config = dict(
    num_hidden_layers=14,
    vocab_size=1024,
    norm_eps=1e-05,
    rope_theta=100000.0,
    rope_fraction=0.25,
    attn_scale=0.177,
    parallel_block=True,
    init='normal',
    init_std_qkv=0.0815,
    init_std_o=0.0,
    init_std_down=0.0,
    max_grad_norm=0.5,
    schedule='wsd',
    decay_shape='square',
    batch_tokens=16384,
)
Each number is 128 + 24 x the weight over its row's rms, rounded and kept within 0 to 255. Layers, rows and columns count from 0. The size above them is the row's rms in percent of the matrix's.

# layer 6 MLP down (transposed), 256x64, rms 0.132, rows 248-255, columns 0-63
size [ 73  93  97 107 109 116  88 101]
[[ 93 149 128 144 111 102 100 151 146 141 148 132 123 162 120 158  82 127 156 114 105 149 166 149 138 110 169 149 140  94 140 139 102 128 111 142 138 137 148 102 121 124 146 136 109 115 105  51 117  89 160 157 120 115 148 146 150 108 111 176 149  92 124 117]
 [150 136 115 116 122 182 133  83 137 126 127  90 129 171 142 110 171 133 126 100  96 143 150  87 104 136 143 101 151 134 104 118 125  97 108 150 140 130 156  92 116 140 155 111 141  92 162 129 120 186 147 130 158  88 113 141 134 112 163 128 109 133 124  89]
 [113 125 118  98 167 170 121 111 140  99 159 152 126 107 124 131 187 148 151 145  79 106 111  99  94  97 102 145 128 106 115 151 118 153  95 123 123 145 142 135 124 159 136 105 104 142 178  85 117 136 147 136 130 131 153 117  99 109 175 132 154 106 115 159]
 [149 137 105 130 120  89 149 118 118 112 163 162 119  97  96 104 141 148 101 133 123 124 139 139 110 150 102 161  94 161 135 138 190 123 110 181  77 151 129 121 139 117 132 119 145 107 107 170 122 116  99 112 169 156 109  71 146 136 117 130 145 140 121 131]
 [145 110 113 139 114 116 142 166 125  92 141 160  86 140 144 154 155 129  81 185 135 134 149 151 157 147 144 103 118 139 106  79  86 125 119 116 112 156 161 136 139 128 114 139 119 148 163 129  93 105  92 111 111 140 142 161 137 121 143  80 112 138 119  85]
 [159 144 121 108 135 120 129 119 125 170  92 161 109 126 120 116 113 119 109 109 117 105 146 156 126 157 170 148 100 137 104 132 107 140 138 118 116 102 175 115 109 107 138  90 155 177 123 108 148 128  99  99  94  82 140 149 141 174 137 154 100 125 185 142]
 [130 117 148 154 133 177 155  97 127 137 110 149  80 145 143 122 116 155 136 114 141 130 101 105 149 105 148 121 145 118 115 104 195 124 150 123 142 148 150 121 127 111  84 111 111  84 168 150 101 115 172 119 117  91 128 151 159 106 124 134 100  80 142 120]
 [121 139 127 163 133 115 125 143 181 118 103 110 111 142  97 136 153 131  92 151 130  99 142 105 135 111 158  96 133 114 142 141 127 155  67 146  83 103 126 127 153 137 148 120 150  85 117 151 140 122 171 134 150 126 131 156 124 151  58  93 122 129 163 129]]
# layer 6 MLP up, 256x64, rms 0.267, rows 249-255, columns 0-63
size [ 98  95 100 104 116  82  94]
[[ 99 127 129 124 105  80 138 122 121 149 144 158 147  72 107 135 125  57  90  95 101 124 105 135 142  81 139 153 114 123 141 127 119 122 113 167 145 145 121 113 146 103 129 121 116 108 132  93 153 122 101 122  87 165 123 130 118  99 124 127 177 110 111 162]
 [110 134 145 131 115 146 165 104 134 121 149 139 107 176 135  94 114 181 110 162 145 132  88 131  70 159 159 123 157 143 127 144 133 145 102 135 118 147 135  71 131 130 142 107 111 160 127  82 100 132 135 131 129 100 165 131  92 110 142 139  83 142 131 121]
 [149 116 113 103 111 169 184 154 151 113 122 115  74 109 149 136 140 115 157 123 165 140 112 147 169 134 122 152 131  91 145 150 143  85  93 153 100 118 107 125 160 146 116  97 129 110  97  84 130 118 161 105 107 128 155 130  94 115 112 116 135 168 126 130]
 [126 137 120 148 150 111 184 119 150  88 149  82 164 150 160 134 154 144 114 113 123  84 100 139 146 164 132 159 154 143 140 138 136 165  96 131 101 120 130 134 152 106  97 140 169 120 165 163 139  91 141 148 129 138 126 148 161 101 118 118 167 113 155 133]
 [107 121 139 172 142 126 115 174  72 100 107 128 138 152 128 104 159 113 135 140 177 117 160 131 126 166  87 123 135 107 133 152 135 129 103 121 144 110 103 133 149 105 132 105 132 134 120 138 142 176 117 135 156 111 102  90  67 109 114 126 146 177 125 145]
 [130 155  82 141 141 144  87 144 160 127 144 100 141 120 147 110 105  90 108 177  95 123 159 129 126 147  89 129 178 152 109 125 107 167 103 137 147 119 139 135 101 138 124 154 133 136  90  75 143 145 156 123 122 143  99 120 125 104 136 177 139 157 103 125]
 [115 122 146 130 156 150 140 163 128 102 160 143 180 129 131  81 127 110 121 105  80 134  96 177 112 126 116 151  98 170  97 132 126 116 140 127 131 176  94 135 129  95  95 156 139 133 170 109 150 151 117 148 143 142 149 141 149 150 140 168 106 106 129 150]]